config.toml
n_layer = 12
n_head = 10
n_kv_head = 10
head_dim = 32
norm_place = "pre"
norm_eps = 1e-05
attn_scale = 0.177
tie_embeddings = true
parallel_block = false
init_std_down = 0.0198
lr = 0.00281
final_lr_fraction = 0.03
train_tokens = 545700000
Each number is 200 + 20 x the weight over its row's rms, rounded and kept within 0 to 999. Layers, rows and columns count from 0. The size before them is the row's rms in percent of the matrix's.

# layer 2 attention output (transposed), 320x320, rms 0.106, rows 240-255, columns 240-319
097,205,169,177,184,189,195,160,230,164,216,205,185,207,216,213,189,197,205,201,204,203,164,240,248,228,242,217,200,215,188,209,208,197,170,140,208,224,203,197,158,195,187,208,174,237,199,207,160,213,197,154,216,204,180,183,245,234,216,198,201,179,177,224,187,206,181,194,184,231,236,184,201,171,207,235,211,169,219,165,211
094,161,190,196,218,235,197,200,203,233,214,190,203,166,188,205,222,168,192,197,174,199,206,219,207,168,194,182,233,229,210,203,208,190,206,203,223,231,219,214,247,189,204,204,203,209,183,217,209,223,196,202,238,183,221,171,163,178,184,235,202,181,188,176,182,201,183,126,179,206,211,191,170,209,219,178,199,196,201,178,167
103,198,182,191,198,221,173,223,201,177,222,220,204,185,202,211,219,195,213,183,217,227,203,207,206,205,188,249,190,198,204,212,197,238,207,195,183,213,191,214,214,217,288,200,188,236,191,209,190,184,200,213,173,231,196,225,164,221,222,212,225,224,213,210,180,226,222,243,178,190,190,208,201,195,202,174,151,183,217,201,222
110,197,170,150,187,194,208,195,192,220,222,214,218,187,216,216,188,181,207,210,199,205,195,157,216,172,211,211,191,204,187,211,212,213,164,170,209,193,202,201,211,177,213,213,186,247,189,192,177,177,196,193,213,240,243,216,192,205,209,200,207,214,183,190,213,193,189,151,216,202,204,150,200,201,167,195,234,220,196,180,209
111,201,215,209,176,179,158,201,188,208,213,167,177,182,196,195,239,224,198,215,218,204,230,152,160,196,219,205,189,220,171,189,193,198,203,249,144,178,185,199,183,181,219,190,194,216,204,213,168,211,234,220,159,161,210,224,193,218,204,205,203,231,195,183,202,216,196,207,200,202,217,175,212,197,177,169,225,202,218,214,177
101,202,184,206,152,196,174,214,210,193,219,187,161,187,194,179,220,220,196,202,222,213,208,187,168,239,189,215,196,186,218,167,216,177,198,201,183,189,190,226,187,225,232,192,222,221,213,171,200,213,227,172,163,187,198,173,193,210,241,207,221,222,214,179,195,218,230,210,199,197,187,205,235,188,181,194,173,223,202,197,195
102,202,222,184,217,224,210,168,232,181,198,151,164,185,204,172,205,181,234,192,156,182,225,211,181,222,195,220,212,188,232,188,193,206,225,196,194,215,200,205,214,206,210,174,220,167,221,258,203,173,202,215,195,164,195,208,191,183,209,231,193,190,208,206,203,207,196,191,205,165,219,183,178,184,199,201,202,189,205,203,149
112,206,208,208,199,197,200,193,190,204,229,152,181,165,238,211,228,225,230,230,201,190,213,190,167,221,207,221,204,205,189,198,183,189,240,231,147,217,176,201,179,209,201,174,187,157,209,193,179,182,199,189,159,170,186,232,210,180,189,183,202,224,206,203,189,226,216,206,200,198,211,200,196,191,212,177,204,227,210,229,180
096,213,181,196,215,215,210,184,171,208,207,190,180,162,208,182,225,185,167,213,199,203,212,224,180,185,201,189,214,221,183,180,215,185,200,199,211,199,203,211,228,201,190,199,204,183,172,209,189,174,173,205,191,189,239,216,210,211,220,200,200,220,179,169,208,195,178,194,189,172,207,219,203,233,201,189,147,224,205,144,178
120,216,166,193,212,207,204,222,189,195,181,191,221,183,185,217,201,184,192,223,208,196,227,229,204,217,217,181,187,193,176,197,225,215,212,208,205,243,221,187,217,187,175,221,231,195,188,212,209,194,239,192,203,202,249,185,201,174,207,156,201,200,219,184,180,209,206,167,185,214,192,201,202,218,205,204,181,219,211,243,207
106,194,193,201,204,188,235,220,177,203,224,191,160,202,188,193,175,178,224,206,181,214,226,212,191,201,191,210,207,200,212,168,192,210,214,245,187,194,180,168,202,183,169,201,214,207,217,173,221,186,198,188,188,203,199,183,192,170,211,201,233,211,207,164,207,189,202,192,185,173,179,201,197,231,216,175,198,190,197,199,168
093,227,220,199,208,210,178,204,193,213,224,194,216,223,214,186,185,200,247,188,199,159,211,182,178,212,205,173,200,228,198,204,183,187,213,231,212,208,161,174,189,175,186,150,214,205,227,201,178,188,196,195,176,158,221,229,225,188,167,208,194,200,198,188,237,189,215,174,220,192,219,208,196,187,199,148,201,169,225,176,173
108,204,209,209,196,207,200,207,182,177,184,185,151,235,208,177,212,193,218,181,186,200,210,187,194,190,195,217,212,205,186,181,200,215,171,217,199,196,196,207,226,208,228,223,174,206,234,247,161,215,210,206,207,187,193,195,181,242,206,174,183,259,201,173,203,218,175,220,195,204,189,215,240,198,180,218,189,189,206,219,151
103,204,227,206,212,203,204,166,215,213,210,197,221,203,207,182,215,212,200,177,224,220,202,216,194,185,204,222,233,218,211,209,206,195,208,220,268,205,174,181,246,227,185,193,193,163,191,188,200,215,189,201,185,184,190,168,204,197,209,216,178,211,188,224,201,185,198,200,233,188,218,245,191,217,201,211,185,218,203,220,177
088,206,188,205,175,192,188,167,177,199,220,206,232,188,198,201,187,193,216,186,230,196,194,190,194,203,225,212,208,190,215,205,242,169,186,211,204,173,193,161,214,204,205,208,188,186,216,187,191,176,220,191,226,179,208,198,208,231,222,208,174,219,190,211,207,186,159,225,223,221,198,202,214,210,187,198,199,185,209,185,221
101,191,194,211,184,212,199,221,205,231,243,204,206,199,227,200,197,180,178,218,137,206,210,198,175,192,176,165,174,202,213,211,186,207,177,211,198,200,191,199,154,211,182,167,187,144,170,197,225,175,174,200,196,202,195,212,234,205,195,190,213,175,189,174,218,230,186,170,190,205,209,212,186,187,223,194,200,225,162,228,185
# layer 2 attention value, 320x320, rms 0.0989, rows 241-255, columns 240-319
088,191,192,218,216,201,207,155,210,228,209,186,229,210,206,211,181,231,184,206,213,203,207,235,239,157,211,183,199,196,176,209,206,209,188,200,220,199,193,195,197,191,193,209,207,178,193,237,221,214,213,203,233,182,173,195,179,185,169,200,167,192,214,187,226,196,198,208,243,183,219,208,203,256,164,196,232,250,189,205,224
099,225,211,189,187,222,227,241,202,209,212,194,213,209,196,187,209,187,181,183,223,193,158,191,229,216,202,207,206,184,156,206,208,216,215,177,192,214,185,220,181,170,218,197,203,201,215,185,201,181,192,182,216,220,186,218,175,187,199,235,235,179,206,223,183,221,193,192,226,203,208,199,208,184,203,225,201,157,202,203,175
080,197,219,178,204,209,216,167,234,218,225,198,223,181,212,233,205,219,217,169,172,161,187,222,181,192,177,187,205,210,194,244,212,198,185,213,203,218,194,182,168,169,197,204,166,224,193,255,202,213,212,220,226,189,178,167,173,231,212,207,212,213,205,207,211,197,207,191,178,192,211,209,164,197,185,180,211,182,162,203,180
082,217,196,166,178,214,206,213,213,213,194,232,196,192,185,210,157,160,214,199,183,193,203,192,213,182,205,222,193,217,193,224,212,192,195,225,226,167,191,174,190,216,177,215,202,255,215,218,218,224,192,172,182,210,221,180,171,198,212,202,223,212,182,195,217,181,218,197,199,178,200,168,223,199,181,182,206,190,151,200,201
082,221,215,214,232,191,203,222,190,191,241,174,190,202,205,202,176,181,196,175,189,168,221,212,205,210,183,199,219,235,164,174,183,208,188,188,169,148,178,168,174,153,186,218,213,230,175,148,188,186,188,191,182,259,180,200,157,206,218,206,203,214,195,200,170,221,180,199,199,209,204,205,211,213,193,254,179,164,218,165,184
078,237,181,197,174,246,215,264,208,201,207,197,186,236,204,193,197,198,227,190,178,196,223,190,214,178,242,220,178,179,193,199,182,166,180,179,210,196,230,202,251,226,192,222,202,245,217,217,183,179,207,188,201,177,216,195,171,192,188,195,212,224,201,192,222,180,189,207,189,239,198,166,233,237,203,242,177,160,191,211,201
090,218,190,170,140,211,194,263,235,217,165,219,190,184,190,201,179,226,177,213,193,202,236,157,186,212,152,233,181,201,163,212,228,186,198,177,218,204,187,216,180,206,188,215,229,251,209,206,233,144,212,202,177,227,215,207,203,194,208,195,217,206,206,236,200,200,210,222,189,200,184,174,195,202,195,207,165,194,177,199,206
085,189,234,184,215,194,198,245,187,188,216,188,188,207,211,198,210,207,195,185,197,208,171,214,186,212,222,169,229,228,161,183,194,236,192,212,228,195,210,207,193,205,188,188,198,214,187,190,196,234,196,184,241,191,204,199,189,215,206,194,200,161,203,178,247,201,240,222,218,209,211,203,162,179,239,203,188,186,181,166,222
091,201,191,225,184,214,178,184,200,215,229,212,214,208,181,219,170,212,205,229,197,173,210,187,193,192,187,201,171,233,180,218,214,159,210,223,201,216,161,219,176,204,208,202,173,187,192,200,205,193,227,130,196,189,201,206,209,199,200,196,235,229,200,211,226,210,206,218,216,198,214,220,214,219,174,196,218,211,193,190,182
093,205,208,211,197,201,225,231,211,201,219,197,207,163,174,205,197,194,213,219,201,139,237,196,196,206,200,219,202,197,161,234,186,210,182,181,187,187,230,184,198,207,210,196,195,202,189,232,229,198,223,197,218,202,185,154,162,225,208,197,187,206,186,212,184,197,208,211,214,207,219,186,206,230,183,223,200,188,199,188,158
082,213,182,197,177,194,204,216,185,194,197,217,203,171,215,225,197,183,149,223,209,204,233,189,201,196,204,176,178,181,207,226,219,206,228,207,199,173,207,198,224,169,214,226,178,186,195,206,153,178,195,188,183,203,201,204,206,205,196,193,210,180,200,211,200,208,205,202,195,160,192,190,236,192,229,164,190,229,196,198,210
091,212,201,229,180,237,218,198,209,238,210,211,205,216,170,223,206,162,204,216,223,190,224,220,222,179,188,185,207,228,154,195,204,154,211,231,245,202,202,201,202,165,204,196,179,212,192,217,221,216,210,181,223,192,206,171,196,231,164,177,185,209,212,193,220,188,210,206,193,188,204,208,180,229,193,197,190,232,161,207,133
080,190,196,212,196,182,203,184,180,204,181,201,222,220,223,237,188,179,162,165,221,207,178,183,177,181,199,200,211,207,246,198,194,207,199,204,208,188,189,171,244,182,227,208,201,234,184,215,208,219,197,196,201,135,217,215,181,215,195,196,182,210,169,202,211,205,221,223,201,228,212,186,206,170,217,145,187,230,231,203,214
071,207,205,242,184,171,180,181,215,221,189,252,201,197,207,206,205,221,202,186,203,198,236,242,223,209,196,185,187,213,208,182,185,219,211,206,255,204,208,216,181,151,174,220,205,186,197,209,202,199,205,183,213,242,170,198,193,179,192,194,177,188,203,193,192,227,237,178,154,211,178,171,186,203,207,207,179,229,186,210,209
096,220,228,170,190,195,197,250,187,162,211,181,220,178,234,183,217,208,186,191,223,228,198,185,159,209,212,198,196,181,216,190,217,192,199,190,192,178,159,220,250,210,209,235,228,236,206,202,200,173,192,213,185,211,196,197,184,219,207,221,176,166,192,249,203,200,180,181,177,234,214,220,197,149,206,204,193,182,234,184,247
# layer 2 attention query, 320x320, rms 0.0946, rows 256-260, columns 240-319
097,196,179,207,176,180,208,204,166,204,197,210,210,212,180,200,151,218,201,225,203,227,196,175,199,182,201,210,214,210,194,183,198,175,182,211,167,193,220,209,179,192,209,165,208,171,194,199,186,217,213,202,200,231,193,190,222,214,205,210,183,207,172,227,218,188,166,213,196,208,188,192,229,191,188,199,228,190,228,212,247
094,197,198,209,198,188,198,174,180,216,212,199,200,201,214,200,211,192,229,190,208,157,202,170,199,187,166,172,237,235,224,213,205,159,184,239,223,199,210,214,223,212,233,204,184,194,230,195,187,220,191,216,185,221,207,204,208,154,175,195,196,197,232,171,194,200,203,203,221,210,182,206,255,214,236,216,205,223,186,187,181
089,207,192,200,209,190,165,153,189,177,176,210,228,219,223,234,189,216,199,174,202,193,211,212,170,178,170,202,207,213,198,237,186,192,195,187,193,173,193,233,207,223,174,184,203,224,208,222,213,233,213,218,233,208,172,206,173,212,186,174,184,187,176,208,196,193,201,201,189,202,190,235,201,181,197,183,209,174,178,191,232
091,223,204,216,220,215,251,204,180,185,219,176,191,191,180,195,174,191,203,238,210,214,197,222,188,211,181,198,167,200,194,226,209,233,182,186,179,159,198,214,209,176,176,198,214,189,183,169,211,239,219,188,238,221,210,207,191,186,212,219,189,205,220,179,240,192,222,207,185,195,180,248,236,193,212,164,180,220,221,212,193
091,165,212,176,206,244,204,198,247,195,188,234,197,218,231,209,190,222,159,190,170,187,164,210,195,176,190,195,214,222,198,173,195,224,207,189,207,187,189,179,152,184,190,195,208,190,180,195,209,200,189,172,189,213,213,180,185,185,200,183,209,146,225,222,206,187,182,217,202,204,193,218,217,207,214,199,165,192,179,192,215
# layer 2 attention key, 320x320, rms 0.091, rows 256-260, columns 240-319
096,198,201,225,213,196,186,205,205,192,222,202,227,210,221,186,234,177,179,200,174,151,217,206,174,227,195,237,199,155,203,191,226,216,165,206,202,222,221,195,210,189,201,189,241,219,200,198,198,202,209,194,227,192,237,192,240,227,223,163,229,214,223,180,245,186,212,231,213,167,201,220,181,208,229,240,203,200,178,218,222
095,178,243,217,198,209,200,235,167,224,213,233,163,185,170,213,203,215,182,187,204,165,195,183,185,211,215,201,176,222,161,207,164,198,213,199,207,226,220,195,233,220,178,165,216,216,185,172,197,218,204,228,212,221,210,215,183,218,209,213,230,197,207,224,195,197,203,223,169,191,191,214,186,205,201,189,217,190,190,183,182
098,214,193,191,206,176,206,250,211,238,195,171,212,210,158,228,181,200,216,185,199,187,210,228,220,202,190,174,187,219,200,207,180,193,201,231,176,222,224,190,196,200,210,198,195,189,215,213,190,200,210,218,201,223,240,215,197,207,193,185,251,200,189,165,197,185,191,219,239,160,172,219,179,177,220,212,193,227,179,201,227
099,210,181,229,193,178,200,205,192,210,211,197,201,197,228,246,229,163,205,197,201,182,166,219,222,181,149,191,199,173,235,200,163,177,203,180,198,212,232,190,180,234,174,206,166,193,176,196,191,201,181,203,194,175,180,203,215,186,194,191,195,175,180,208,188,191,203,245,208,174,211,167,206,220,198,207,199,203,208,212,217
090,190,157,202,180,222,167,209,169,223,157,205,202,210,184,175,221,167,223,205,197,195,210,188,213,213,204,213,197,181,202,237,222,167,219,199,191,219,180,223,194,234,230,187,200,201,194,203,191,226,213,216,209,212,188,225,173,244,234,219,209,239,195,149,202,190,182,203,205,222,185,178,214,198,194,207,222,216,168,183,228